From a checkpoint of a small transformer trained on Wikipedia: width 192, RMSNorm before each block.
Each number is 50 + 15 x the weight over the matrix's rms, rounded and kept within 0 to 99. Layers, rows and columns count from 0.

# layer 4 MLP down (transposed), 512x192, rms 0.0579, rows 259-307, columns 0-47
49 50 60 65 55 31 34 63 07 43 29 66 61 37 57 51 61 39 33 78 41 67 33 49 26 41 24 56 19 59 93 29 40 40 35 41 42 44 39 64 46 78 38 33 54 55 57 77
51 39 63 44 24 37 73 60 50 42 52 45 47 52 27 49 59 64 53 51 61 76 77 43 62 38 56 51 52 47 30 77 20 63 40 51 52 24 58 52 54 50 30 70 36 36 75 42
73 28 18 36 40 57 24 65 39 66 73 48 23 52 66 31 43 49 23 31 65 66 21 50 26 47 49 43 54 26 47 64 60 73 26 37 21 54 78 63 43 52 67 64 46 36 78 76
40 64 22 63 43 63 66 48 60 45 47 46 45 35 63 42 40 50 28 32 28 36 44 58 35 43 53 49 57 25 46 42 59 73 56 53 65 77 66 45 59 38 54 50 24 47 59 63
50 31 42 43 57 52 69 47 56 27 65 50 48 65 37 28 55 66 45 51 60 41 31 26 38 76 59 65 66 35 36 55 39 51 26 51 54 43 33 53 49 63 49 63 38 27 37 44
66 58 56 42 28 47 49 79 10 69 52 50 55 75 28 20 32 22 44 51 47 42 52 29 42 65 61 28 56 44 63 29 45 46 71 42 57 54 48 47 38 43 51 46 55 54 59 61
62 57 59 74 36 24 62 65 51 60 34 67 48 39 71 44 30 38 53 43 45 63 45 58 70 73 64 48 78 52 38 45 45 36 62 13 59 47 30 42 60 55 45 40 54 51 49 36
37 59 40 54 15 46 36 66 69 50 51 62 51 45 16 48 53 12 58 59 48 36 63 70 45 53 82 44 41 18 56 67 70 58 38 70 54 26 37 72 44 70 46 51 42 56 44 47
41 59 37 49 53 43 70 38 46 56 28 31 47 36 59 28 55 58 64 46 76 58 76 45 49 42 50 19 32 44 25 37 52 56 49 42 62 48 27 38 43 53 35 39 40 40 64 21
54 73 39 69 77 59 52 62 79 46 52 69 57 53 44 50 35 49 39 53 46 50 45 86 33 31 51 41 50 53 65 53 15 59 16 70 46 50 59 40 62 66 56 37 59 77 32 33
60 33 49 50 66 38 31 49 25 45 47 62 44 74 36 51 52 41 53 61 39 44 25 45 63 45 53 46 62 33 62 39 53 51 59 39 47 71 47 22 65 35 51 35 59 43 32 55
47 41 34 79 65 54 49 25 59 44 66 64 44 26 54 80 46 52 31 53 41 58 41 69 47 54 08 49 49 43 73 24 58 57 53 41 30 51 42 48 54 52 37 45 79 55 54 55
49 45 52 54 63 46 20 52 29 78 74 54 44 35 20 65 42 34 48 37 30 41 43 69 34 25 83 50 32 48 51 52 51 38 66 39 47 46 60 48 42 49 44 43 55 50 58 35
25 53 47 85 58 32 68 37 41 33 31 64 51 23 56 92 41 67 56 80 56 53 75 58 45 37 37 32 41 57 73 18 49 52 51 63 32 72 77 63 48 63 23 42 63 46 55 42
40 45 46 63 39 41 38 68 97 60 45 42 58 31 45 38 60 46 80 73 40 60 66 40 70 45 38 45 52 41 49 26 33 43 43 33 59 67 25 48 63 65 52 70 62 43 81 37
59 92 77 57 40 41 50 29 27 67 62 29 69 65 86 45 32 59 35 39 71 34 31 43 26 52 37 60 44 69 59 43 36 22 48 46 40 54 62 24 55 62 39 23 57 36 87 34
51 68 47 53 46 45 58 51 65 44 49 12 48 37 55 50 59 58 62 67 38 35 48 44 61 55 49 29 42 58 58 37 46 56 34 56 56 48 35 31 64 75 46 56 55 51 57 59
75 68 55 81 43 58 55 26 42 46 65 70 61 67 44 36 41 43 32 72 68 56 50 21 38 84 45 53 64 44 46 47 40 43 69 60 34 40 56 39 49 62 36 50 73 49 59 25
44 62 44 64 83 62 76 07 44 61 69 59 56 42 24 45 54 56 29 54 37 32 56 48 63 59 30 79 61 44 43 53 47 43 52 63 86 56 48 39 60 65 39 40 50 48 45 58
42 19 48 43 94 42 45 43 24 34 35 60 57 44 86 60 39 39 60 42 60 61 32 38 61 61 65 35 51 41 24 61 78 58 50 44 63 59 48 38 31 35 62 34 44 41 84 67
65 37 40 64 54 42 38 40 69 50 44 48 36 38 51 32 38 71 47 56 44 73 39 62 48 63 38 55 49 65 42 35 78 32 58 18 40 72 67 28 43 56 73 69 57 56 70 25
66 46 58 51 53 49 40 49 22 34 66 33 59 57 39 54 81 59 50 39 65 23 57 71 46 55 32 51 50 48 58 52 84 48 58 59 29 50 27 43 76 43 52 31 65 37 21 52
61 71 36 91 34 80 72 39 66 51 37 44 50 58 40 45 20 57 22 51 51 55 64 44 42 44 49 65 59 57 29 60 51 42 46 21 58 49 52 54 14 62 24 54 33 48 56 39
81 54 60 38 42 55 44 61 41 31 48 46 30 35 40 67 94 35 88 41 49 61 42 68 59 32 59 28 38 72 25 44 50 42 51 44 52 55 81 29 40 44 50 39 35 52 54 78
74 43 65 74 52 62 45 28 27 38 75 42 65 51 55 69 51 50 38 22 27 28 41 54 75 52 39 30 42 53 35 46 40 30 50 57 33 63 46 38 38 54 53 41 44 53 22 58
54 48 32 40 46 63 50 66 42 56 67 42 56 89 37 27 34 23 72 57 33 59 29 52 36 19 76 77 59 47 38 52 48 49 67 50 29 62 51 55 62 42 35 52 39 55 45 32
62 58 32 37 43 16 53 51 55 68 39 46 67 57 71 52 34 44 49 51 75 74 42 39 57 43 27 67 35 55 52 50 62 42 59 54 53 57 42 47 49 56 39 44 56 31 56 87
45 46 49 47 67 50 38 56 56 57 59 47 69 37 44 43 46 54 60 57 34 50 52 59 49 52 61 35 64 49 66 59 64 31 53 53 55 22 53 66 42 43 47 13 32 65 54 47
66 38 56 68 60 47 84 34 19 58 72 60 64 43 41 70 55 33 25 44 42 39 41 51 60 52 52 39 47 68 70 26 59 99 34 67 33 65 24 44 60 30 62 58 24 80 31 86
44 55 35 60 54 21 47 23 51 39 32 46 36 49 55 79 23 46 19 38 30 46 66 53 28 58 43 41 63 66 60 40 39 47 28 61 33 22 89 62 56 73 20 47 29 55 51 66
32 31 37 45 68 70 30 34 43 53 35 55 38 63 49 01 64 15 50 56 64 54 56 43 78 51 38 57 61 62 95 62 39 70 44 48 40 40 56 30 52 46 61 52 47 24 61 23
53 31 53 72 55 43 47 72 39 68 24 51 66 29 71 59 49 45 59 56 62 68 63 51 53 48 26 26 31 53 56 44 30 26 64 27 65 51 54 29 68 75 50 36 71 53 38 42
46 27 53 46 48 82 42 82 36 62 49 60 23 55 67 32 63 63 65 45 34 41 61 50 46 52 45 65 41 35 29 59 48 60 55 34 30 54 52 56 57 38 68 56 25 56 59 47
57 09 56 56 37 36 56 57 31 33 59 44 51 54 80 49 67 40 35 90 39 62 39 57 38 66 47 40 61 79 21 59 39 51 61 56 75 59 16 43 49 24 49 52 43 59 13 54
35 70 51 46 25 48 54 60 59 41 53 31 49 42 43 50 57 69 69 60 64 67 49 42 37 51 45 57 49 46 71 31 50 32 77 52 28 46 58 22 37 40 52 48 40 38 43 36
57 81 57 46 57 73 46 52 59 48 61 34 60 40 40 58 65 86 39 37 70 43 41 56 42 66 47 47 41 38 42 27 37 52 33 41 54 32 68 54 49 37 40 65 83 21 67 65
56 27 78 64 36 36 30 35 64 43 43 75 78 55 72 56 65 38 54 41 61 46 46 36 65 28 59 34 69 53 37 72 44 31 35 33 30 33 79 58 36 42 35 50 73 42 40 42
56 55 47 31 44 50 59 71 66 40 49 57 50 45 19 48 58 53 47 40 68 47 47 55 55 38 63 34 69 23 70 59 44 44 28 46 81 35 54 55 46 70 64 55 50 60 63 86
77 56 27 59 71 52 29 62 53 31 47 35 22 50 44 64 32 58 48 65 38 32 53 50 64 42 51 50 63 47 52 74 31 55 29 56 59 62 59 46 49 62 61 55 58 90 71 85
43 36 64 65 70 37 68 46 10 64 39 36 47 51 63 39 39 29 29 45 64 66 34 43 66 65 37 36 47 59 50 62 44 48 50 41 92 66 52 59 47 45 69 47 57 70 99 11
37 69 64 44 51 47 60 44 67 84 51 52 51 32 57 35 45 42 48 63 42 52 71 47 70 47 61 47 46 43 47 57 49 63 28 45 40 74 66 36 42 60 44 74 33 60 49 59
75 58 47 49 43 32 44 20 72 50 60 47 60 37 47 45 50 49 44 50 30 55 49 53 54 63 35 49 42 60 60 55 57 21 56 53 80 36 26 44 33 64 56 46 52 57 45 35
43 68 56 47 54 77 63 07 45 41 55 42 55 42 58 59 46 41 48 73 61 51 43 75 48 51 52 65 67 18 06 46 13 52 56 18 56 35 43 67 65 31 44 45 41 78 75 32
29 48 46 39 44 55 45 46 37 71 40 44 69 65 38 40 44 71 35 43 79 56 55 67 62 64 26 59 53 44 45 68 47 52 10 44 55 31 65 58 24 42 36 78 44 30 48 52
53 56 52 34 45 51 64 60 31 54 40 55 64 42 71 09 41 30 56 33 36 44 37 52 18 30 24 41 50 36 53 53 46 47 44 73 37 76 45 56 50 42 70 48 55 40 35 45
52 66 69 80 43 62 34 50 27 43 47 57 41 47 72 21 50 48 48 59 44 56 32 40 46 51 39 37 71 38 48 44 48 42 65 69 71 54 24 58 39 65 63 48 53 32 57 50
74 53 43 54 23 56 60 25 63 60 45 46 57 50 49 63 54 68 48 45 66 45 54 49 40 34 46 40 48 82 22 60 53 79 59 56 36 39 67 37 73 88 49 42 32 36 36 40
49 41 59 54 60 58 55 55 31 19 56 50 48 55 38 36 37 56 58 55 47 74 42 48 42 59 71 56 66 53 39 27 44 53 35 21 36 64 59 77 55 56 42 54 82 57 35 54
60 53 40 26 63 52 53 46 70 47 50 37 35 40 43 47 39 46 33 33 38 46 68 63 79 66 32 50 68 61 36 66 40 33 49 44 52 54 67 56 50 68 44 47 87 54 46 14
# layer 4 MLP gate, 512x192, rms 0.0581, rows 260-307, columns 0-47
51 73 65 61 69 66 49 50 58 47 66 26 57 59 68 84 54 47 44 64 39 45 28 47 26 41 33 50 40 23 49 18 57 00 45 64 30 54 25 57 51 53 76 17 47 65 46 69
51 32 30 23 55 36 41 59 25 52 71 32 33 63 66 54 67 34 37 45 77 65 56 54 37 54 53 74 58 55 41 33 49 50 44 49 32 40 62 65 52 59 42 68 27 36 52 35
65 43 67 41 89 22 39 45 70 59 68 57 65 25 49 53 46 33 53 68 42 65 61 44 57 90 53 61 64 20 50 27 38 52 38 53 54 41 40 53 42 46 51 41 46 57 45 64
45 23 62 50 38 47 42 37 57 36 44 50 56 35 69 32 62 33 68 66 48 18 49 41 43 52 39 70 33 56 63 51 41 62 74 58 52 63 67 58 53 23 51 42 49 69 35 73
53 44 55 57 41 67 37 62 42 31 25 45 62 44 48 36 46 50 57 69 66 64 61 46 61 52 47 32 47 82 60 62 72 35 34 44 55 32 48 32 39 34 44 21 34 53 38 44
40 41 40 71 67 38 73 35 71 39 58 36 17 55 23 45 40 66 48 50 63 40 50 33 38 47 44 49 45 52 71 41 88 34 57 65 50 55 46 55 63 53 49 65 57 30 63 32
56 45 42 52 40 47 73 49 58 36 53 42 51 41 15 45 67 05 66 56 57 38 70 52 36 57 67 31 50 00 28 59 74 73 41 64 57 13 41 69 29 77 62 69 51 60 61 59
52 47 46 59 24 77 31 40 65 54 51 35 43 54 68 53 42 70 59 48 47 66 51 48 60 45 54 53 72 57 54 60 62 30 37 52 30 51 59 62 64 61 37 44 70 42 31 48
29 38 61 59 47 52 43 37 53 67 33 25 49 67 46 32 59 53 67 53 32 55 48 47 49 47 80 52 40 42 45 49 57 52 60 43 11 37 53 52 18 64 10 37 58 20 57 60
57 44 39 68 68 43 50 42 48 53 51 34 62 37 44 50 58 48 45 48 51 68 38 61 29 57 45 69 35 57 52 38 42 59 56 50 41 55 37 49 62 46 45 42 40 44 56 46
35 53 36 66 54 62 55 63 34 42 43 36 44 56 39 40 63 38 62 59 40 39 57 31 38 56 48 82 41 66 17 68 29 26 38 57 35 51 42 49 20 72 39 50 42 59 51 65
39 53 51 53 46 54 66 38 75 43 38 69 74 60 68 41 69 34 39 62 43 74 55 69 75 27 36 75 42 34 58 34 55 62 49 78 61 73 48 39 55 52 68 51 47 71 69 73
36 56 44 59 70 56 47 63 28 59 77 34 48 41 38 63 43 47 48 39 39 64 59 40 46 48 52 36 53 38 48 72 64 35 34 36 59 50 51 67 72 88 48 33 46 44 42 51
70 57 48 34 75 61 68 35 09 62 49 69 38 74 61 83 33 41 07 43 51 53 35 35 33 48 72 49 77 65 24 80 50 45 61 63 42 26 74 60 46 51 44 52 45 45 22 61
33 34 63 55 71 52 41 33 82 33 27 61 66 31 15 50 63 50 59 65 35 67 51 72 81 40 87 62 43 35 55 66 48 49 51 35 50 49 38 61 27 46 52 56 59 75 30 47
52 27 49 57 52 74 42 63 65 42 27 70 46 82 44 57 62 37 30 43 53 47 71 21 29 52 70 55 25 57 56 53 61 27 57 59 39 57 25 58 53 49 73 48 36 33 48 37
44 67 22 35 66 72 55 36 56 76 48 60 41 38 47 63 46 23 45 62 14 39 49 42 74 53 60 64 25 65 60 46 51 54 36 56 78 54 40 19 50 43 53 86 39 38 53 24
77 41 51 41 39 36 42 82 32 54 40 46 59 58 63 50 35 43 77 44 77 78 37 50 52 68 60 39 55 56 58 54 33 51 49 38 17 31 51 40 61 18 66 51 29 58 64 29
50 83 40 55 08 44 43 44 66 46 70 44 58 75 33 23 44 52 47 49 55 40 65 48 41 44 42 76 58 53 69 44 14 35 57 54 41 34 50 58 72 71 32 77 51 67 50 50
57 37 47 76 51 79 57 38 47 59 53 44 47 41 39 39 31 44 54 41 31 79 50 52 75 46 63 59 60 53 64 68 28 79 53 70 54 59 39 53 20 24 47 50 33 42 38 41
64 65 35 37 27 25 62 61 55 36 42 65 37 60 50 25 60 68 48 70 62 47 57 56 60 64 44 48 52 65 58 60 48 79 37 50 22 15 35 58 34 59 61 71 52 62 54 37
87 65 35 86 23 60 64 31 65 39 60 33 50 40 45 39 36 72 15 50 49 42 60 60 37 49 45 62 62 35 44 48 40 58 54 57 49 54 56 47 38 54 38 62 63 61 57 33
38 31 68 75 32 43 60 47 77 58 39 34 62 59 44 45 15 62 54 66 32 57 73 45 46 82 34 70 54 52 61 34 64 71 61 57 54 37 58 38 55 55 58 58 70 48 42 44
37 52 34 44 55 26 49 82 68 43 48 62 36 69 39 24 43 49 46 70 56 62 43 39 22 48 57 60 58 50 38 59 55 73 58 25 53 45 41 56 57 44 39 59 51 41 83 68
51 41 57 26 79 72 76 45 45 48 53 53 48 76 67 38 70 41 40 54 31 69 34 54 59 30 56 52 72 81 35 46 29 24 51 67 48 77 53 43 63 33 57 53 49 48 46 40
65 44 36 71 39 43 66 52 43 56 39 60 43 50 55 45 53 42 57 56 64 61 71 40 51 47 66 46 48 44 48 48 27 49 67 39 61 46 31 71 56 48 31 54 53 38 66 48
57 56 61 51 32 65 47 44 70 51 28 48 38 56 56 42 66 49 49 27 66 45 39 23 42 50 31 77 39 35 25 49 33 58 47 43 47 82 41 33 40 66 49 90 66 53 54 59
48 74 65 57 41 34 38 42 68 62 73 24 27 57 25 71 38 47 47 93 37 51 71 62 42 22 32 75 50 54 54 31 20 77 36 43 29 41 31 43 45 39 26 59 59 57 34 62
57 66 65 39 49 42 57 35 68 49 65 70 50 27 54 46 46 49 37 43 50 45 37 64 34 67 37 70 53 48 09 50 48 44 64 69 51 33 78 43 45 57 56 73 72 30 51 85
45 54 87 68 51 39 82 63 60 64 57 63 34 37 51 91 26 72 48 44 29 44 69 44 64 57 50 50 65 41 04 55 59 47 51 54 45 52 34 54 44 39 24 55 59 51 57 49
56 53 41 36 63 50 59 37 45 47 62 60 48 60 35 15 36 54 33 54 35 48 58 57 45 61 43 47 75 43 69 54 40 65 40 79 26 51 46 58 30 38 80 37 43 55 62 48
65 63 46 25 48 34 54 24 48 32 51 42 80 44 36 41 41 54 34 45 69 40 66 65 51 47 54 41 69 76 49 45 56 33 48 56 43 52 56 47 35 66 42 56 82 51 31 80
59 56 52 80 60 50 42 72 41 62 70 27 46 50 74 43 69 39 36 72 41 65 17 39 20 59 36 48 58 86 23 60 36 83 55 67 54 54 09 52 61 17 40 36 48 52 34 32
48 69 60 63 38 53 51 33 37 64 72 47 36 54 57 37 43 46 42 43 54 40 46 53 41 72 38 50 37 51 74 28 59 28 76 39 36 49 65 48 67 31 56 47 43 73 40 43
16 35 68 23 52 41 39 62 46 73 59 39 49 47 50 34 52 49 64 64 56 53 80 49 52 50 46 53 48 52 35 51 28 40 56 54 43 53 32 64 56 71 35 64 35 54 43 45
46 75 38 34 48 65 67 55 45 60 61 70 45 44 69 70 54 80 26 55 66 20 40 59 41 85 67 64 57 34 57 19 41 52 70 79 63 52 45 42 23 60 52 43 27 48 46 65
53 44 50 57 49 39 43 44 75 31 58 45 48 26 41 65 79 51 40 33 46 34 47 77 65 39 37 31 50 21 74 67 45 46 23 40 66 54 67 74 42 82 58 79 34 50 55 67
94 45 43 56 42 56 30 40 62 41 75 65 52 39 24 43 50 38 55 52 47 39 65 64 56 64 64 57 49 24 35 69 53 48 34 55 66 70 23 73 30 55 47 58 43 51 65 36
46 68 26 38 44 63 56 51 58 57 67 34 41 47 66 61 50 54 32 54 26 44 50 49 46 38 39 42 45 70 23 48 60 53 56 30 57 38 50 41 32 58 41 47 50 38 42 57
48 48 44 53 55 73 63 37 62 64 55 36 39 13 31 41 28 43 54 44 30 33 61 27 87 46 60 43 61 46 40 53 40 54 23 47 60 73 70 59 61 59 65 78 32 45 63 42
68 48 51 51 38 32 32 56 47 75 63 48 42 69 43 38 38 68 52 57 50 37 70 36 45 69 47 36 61 46 37 48 45 84 84 54 69 63 59 55 54 60 42 29 37 50 43 52
43 62 65 46 33 88 41 38 47 58 27 33 47 29 64 64 58 47 38 79 26 47 61 56 65 52 56 55 51 31 54 67 43 53 37 35 59 60 41 73 50 31 52 50 59 57 51 61
37 46 42 78 56 46 72 39 73 44 60 45 23 80 52 45 57 26 73 61 42 54 52 64 36 37 37 75 04 66 40 63 55 41 57 52 51 34 30 45 51 56 48 29 62 52 66 57
35 46 28 60 64 59 58 68 28 55 52 51 20 46 47 59 56 78 30 64 53 38 72 35 72 53 55 63 35 61 26 47 45 44 48 24 64 44 56 42 57 38 24 55 48 66 28 66
32 52 48 42 67 35 66 35 44 59 68 45 25 51 49 62 73 41 54 63 06 26 87 32 37 46 47 76 48 49 48 52 33 45 26 48 65 62 61 63 83 68 48 41 54 61 59 24
26 33 50 30 74 53 33 73 50 24 54 59 54 53 46 40 58 23 42 65 45 68 58 55 62 68 56 59 56 22 89 54 42 43 57 70 59 47 38 69 25 35 34 35 58 56 47 61
42 75 50 61 46 50 41 57 59 71 33 40 45 65 62 51 61 41 43 58 65 51 50 36 60 70 55 50 36 34 72 70 49 63 60 71 56 53 44 31 38 41 46 67 11 58 67 57
65 74 51 35 39 68 65 77 50 97 37 56 35 59 18 50 33 57 44 37 43 77 38 53 56 51 47 38 22 51 28 79 57 23 58 41 37 47 66 65 60 47 64 72 34 86 47 44
# layer 4 MLP up, 512x192, rms 0.0583, rows 260-307, columns 0-47
40 58 21 20 67 58 29 51 53 68 47 70 40 51 76 32 39 49 23 32 42 42 36 49 38 52 51 39 54 68 85 27 67 39 44 48 56 66 25 41 48 49 67 46 72 66 36 42
48 51 47 65 33 53 41 29 57 61 41 35 58 50 62 20 17 65 42 33 34 58 37 55 21 34 54 41 54 18 63 75 79 50 35 18 37 54 59 64 50 58 68 75 61 50 68 66
44 28 91 36 47 61 49 41 32 54 46 48 76 41 29 57 60 60 34 80 62 65 40 57 49 51 54 24 60 81 45 45 41 30 21 55 46 39 27 59 59 48 46 53 75 51 40 37
65 54 39 66 46 49 59 81 68 69 44 71 64 33 62 50 34 44 51 64 30 80 67 57 61 55 72 57 42 61 65 25 61 63 61 48 48 43 59 36 62 69 58 63 56 80 54 41
41 42 44 61 76 27 61 46 51 53 70 71 17 26 59 63 52 59 38 35 48 41 63 59 55 21 57 50 39 41 56 61 74 39 64 77 63 57 61 45 45 72 68 67 54 42 44 71
54 55 35 93 26 08 55 68 55 78 37 80 35 32 45 43 21 45 44 32 55 74 46 23 54 50 37 42 81 54 29 52 44 42 53 33 48 49 25 63 74 59 36 38 59 49 53 38
69 59 55 26 68 45 40 82 52 44 43 41 43 79 97 44 45 61 42 50 52 53 14 41 65 59 63 55 49 66 54 42 47 46 67 53 38 73 41 46 77 23 52 51 65 30 63 64
55 69 34 60 33 57 68 39 48 55 31 53 47 38 60 34 63 63 80 52 70 49 52 45 72 47 64 38 54 58 48 36 54 54 41 30 45 54 36 29 29 59 30 45 57 29 32 40
47 44 61 53 18 55 60 62 59 28 67 39 44 26 70 63 56 23 37 54 52 60 51 28 66 63 43 30 30 87 45 40 85 17 77 33 76 37 33 58 67 35 50 50 68 20 63 50
70 36 49 67 73 49 26 43 30 40 33 51 57 61 26 51 44 45 46 68 45 47 21 56 48 43 47 64 46 37 67 29 33 38 68 30 39 77 36 21 54 24 46 46 65 50 31 52
39 95 69 00 39 49 25 56 57 63 35 41 57 73 47 31 41 31 48 68 51 53 52 27 59 67 48 48 47 60 51 58 62 48 55 80 46 42 67 59 59 62 38 66 50 37 64 54
48 44 30 66 69 59 30 39 41 54 27 36 26 57 62 53 44 45 38 58 49 45 48 39 67 81 45 42 57 51 51 55 47 74 52 21 59 53 62 30 54 51 64 43 48 66 83 22
46 59 40 35 60 57 70 56 34 22 44 63 48 46 42 86 22 65 52 64 74 36 60 45 69 53 47 24 62 35 69 24 45 58 75 42 54 63 43 49 37 90 34 34 69 47 49 72
66 68 46 41 75 38 55 50 52 63 35 79 40 49 58 58 51 48 41 51 49 39 54 44 63 47 66 41 78 67 20 69 37 42 58 60 51 57 48 35 41 63 57 49 44 47 45 45
62 46 76 63 43 59 39 28 46 52 66 62 84 36 60 41 46 41 50 59 41 42 56 51 46 83 58 72 61 48 18 35 46 59 58 51 68 62 53 54 58 25 50 84 49 55 46 59
34 46 64 49 22 38 56 44 80 59 55 61 52 75 47 67 51 25 56 47 50 60 44 36 53 50 40 44 58 65 75 42 47 54 65 42 60 51 81 62 60 16 62 55 52 68 23 33
32 45 78 43 56 52 71 68 75 63 60 44 30 59 38 50 56 34 59 58 43 48 69 56 40 47 50 37 74 34 18 34 42 49 76 80 33 63 39 36 27 64 11 37 73 62 59 74
45 24 60 49 42 43 31 66 64 62 52 47 41 49 65 60 66 38 53 56 34 70 67 43 55 36 37 52 60 36 58 60 60 28 46 62 47 41 67 27 51 37 41 59 68 50 39 43
35 60 48 56 27 62 42 56 24 64 45 50 52 55 90 39 43 60 43 46 59 48 71 29 82 43 39 38 45 60 21 45 38 75 58 73 41 39 53 45 38 74 42 42 48 59 53 53
21 63 45 31 37 63 64 58 73 45 45 39 75 85 58 38 62 34 38 37 89 49 59 27 43 23 39 70 37 58 51 89 30 45 71 66 47 13 58 92 48 53 28 37 37 23 28 62
52 58 31 07 33 77 67 47 24 53 45 60 60 74 21 65 60 45 35 22 51 44 50 40 34 71 69 42 73 48 50 42 44 38 27 50 47 61 66 56 58 51 50 57 39 63 47 56
29 63 83 39 44 18 42 51 50 66 66 94 44 55 58 70 63 31 87 34 63 52 50 50 77 81 37 35 42 38 46 40 55 59 64 79 60 41 65 29 61 12 60 44 67 29 48 29
40 57 15 68 53 37 73 56 57 56 59 65 36 33 62 66 42 70 36 58 48 58 64 40 52 36 66 63 60 32 52 66 64 64 41 50 55 40 38 49 58 51 65 59 69 39 81 46
42 60 43 68 63 30 70 45 52 39 31 62 58 64 45 59 88 63 74 56 42 36 39 60 56 54 68 67 52 61 59 23 42 71 67 38 51 53 61 69 41 49 46 53 44 40 38 76
52 43 43 60 21 36 40 72 62 59 65 39 61 61 17 56 25 64 86 38 52 65 41 33 25 58 48 70 46 07 54 52 66 53 55 44 33 37 55 69 55 64 10 60 64 72 45 61
27 58 38 38 35 39 40 51 62 47 40 55 40 64 67 41 49 51 53 55 53 72 36 47 61 42 25 60 42 51 42 38 45 47 33 62 48 49 62 35 55 52 60 34 57 50 45 63
50 80 43 39 31 55 54 53 60 42 45 53 41 43 50 18 71 59 50 49 65 46 31 38 43 50 43 70 33 56 46 33 46 46 41 43 70 44 46 50 57 62 50 71 68 67 67 54
42 32 44 36 37 59 62 30 46 41 66 71 92 63 83 36 48 07 80 03 56 24 42 28 45 54 33 70 57 43 46 49 65 64 51 96 55 65 59 60 47 35 79 60 31 43 35 65
42 59 44 47 53 79 52 34 55 80 47 49 38 67 33 68 52 68 22 57 57 41 59 33 48 34 58 47 75 25 41 49 41 74 65 52 32 52 75 71 49 38 40 40 49 46 47 68
81 47 50 33 71 71 68 51 37 42 61 77 59 46 33 66 62 63 61 38 39 51 54 61 58 49 64 60 59 35 58 58 52 49 39 57 49 63 34 60 36 44 41 37 51 42 33 64
45 42 54 56 59 46 56 58 47 64 49 75 70 44 50 34 31 42 42 61 60 48 47 49 68 46 20 52 56 51 51 53 25 41 57 34 46 56 52 50 41 59 60 40 57 42 51 48
55 48 43 71 65 39 31 44 74 45 36 67 51 49 41 49 54 56 49 26 42 30 35 28 67 45 99 17 49 56 22 50 69 55 45 41 39 29 73 44 58 47 54 22 61 38 33 65
51 30 52 54 22 38 82 29 28 46 52 39 37 57 61 51 75 47 56 54 34 65 58 49 43 70 41 37 38 29 23 66 38 26 56 60 60 51 49 31 74 46 61 58 35 59 40 55
77 22 51 67 43 63 44 59 40 32 30 47 52 66 38 56 54 50 59 45 41 42 25 32 27 75 55 44 58 47 42 53 42 53 21 65 51 42 33 52 58 61 43 53 26 31 39 54
62 51 43 38 35 44 79 68 52 67 60 61 48 53 40 45 41 37 60 50 77 32 72 82 46 50 49 50 69 47 36 68 45 40 47 41 52 21 35 62 36 42 29 32 31 56 51 26
54 59 52 47 48 45 48 67 16 73 54 49 45 47 79 47 52 86 52 41 59 51 73 76 33 64 73 48 57 46 76 30 75 66 74 63 86 73 36 58 27 62 71 39 47 73 43 54
23 58 18 38 54 41 62 38 43 60 47 57 39 61 56 37 51 60 57 65 22 72 63 31 35 48 47 53 33 72 26 41 34 48 53 28 31 56 68 45 65 37 31 37 52 55 41 70
34 51 44 65 49 71 67 58 36 52 58 32 58 56 47 65 55 36 54 26 57 77 33 46 39 49 26 50 46 46 56 55 55 80 60 41 56 44 41 69 50 46 27 18 64 28 44 35
56 25 51 67 77 39 38 47 18 37 24 34 69 49 62 43 66 30 44 42 55 37 25 63 47 69 52 17 38 47 66 78 53 57 58 45 85 56 61 36 57 29 72 67 56 71 75 21
53 62 38 37 36 42 32 63 42 54 80 49 28 48 47 57 56 60 47 29 61 41 60 71 28 57 57 52 64 63 44 51 58 64 44 33 39 63 34 66 76 50 60 44 60 63 42 63
65 42 52 32 43 52 31 17 60 38 69 68 75 44 80 55 49 31 61 58 36 59 54 58 65 39 46 50 21 49 54 36 60 50 49 57 44 56 29 37 41 68 59 56 51 26 67 35
54 42 42 51 72 40 61 51 63 42 60 54 37 33 36 40 26 66 80 58 71 38 74 46 13 46 52 59 32 38 51 45 45 51 58 53 51 69 26 67 33 62 64 47 40 30 38 33
63 25 30 38 71 52 58 70 57 45 58 57 44 40 33 71 72 43 64 41 44 70 39 54 63 43 68 64 67 48 49 21 55 42 64 41 30 54 44 28 46 49 76 54 59 47 49 16
67 56 38 62 58 53 53 60 47 57 50 46 52 27 43 59 53 57 57 47 48 42 36 37 36 48 59 36 55 56 49 42 61 24 56 84 48 49 70 60 72 31 63 66 69 37 36 63
34 26 21 44 61 71 56 67 72 61 44 32 54 60 22 61 80 51 07 67 76 42 46 28 66 34 13 79 23 78 60 61 39 58 60 55 32 25 56 62 62 42 27 44 54 69 31 70
68 58 53 55 28 58 35 76 75 32 54 67 50 56 49 43 39 45 47 40 36 38 46 13 64 65 51 59 51 47 62 29 55 41 46 70 56 61 29 70 70 34 57 64 54 60 40 61
56 39 62 74 63 66 51 63 56 37 28 62 30 85 31 54 45 56 48 55 57 59 50 29 33 52 52 74 50 62 40 53 53 39 56 38 64 59 50 50 51 53 52 47 51 68 29 72
41 38 70 76 35 51 40 67 32 49 61 61 46 60 46 72 79 53 69 52 70 54 34 40 19 38 78 74 20 50 45 54 68 74 43 58 45 29 52 62 60 37 72 49 38 36 24 66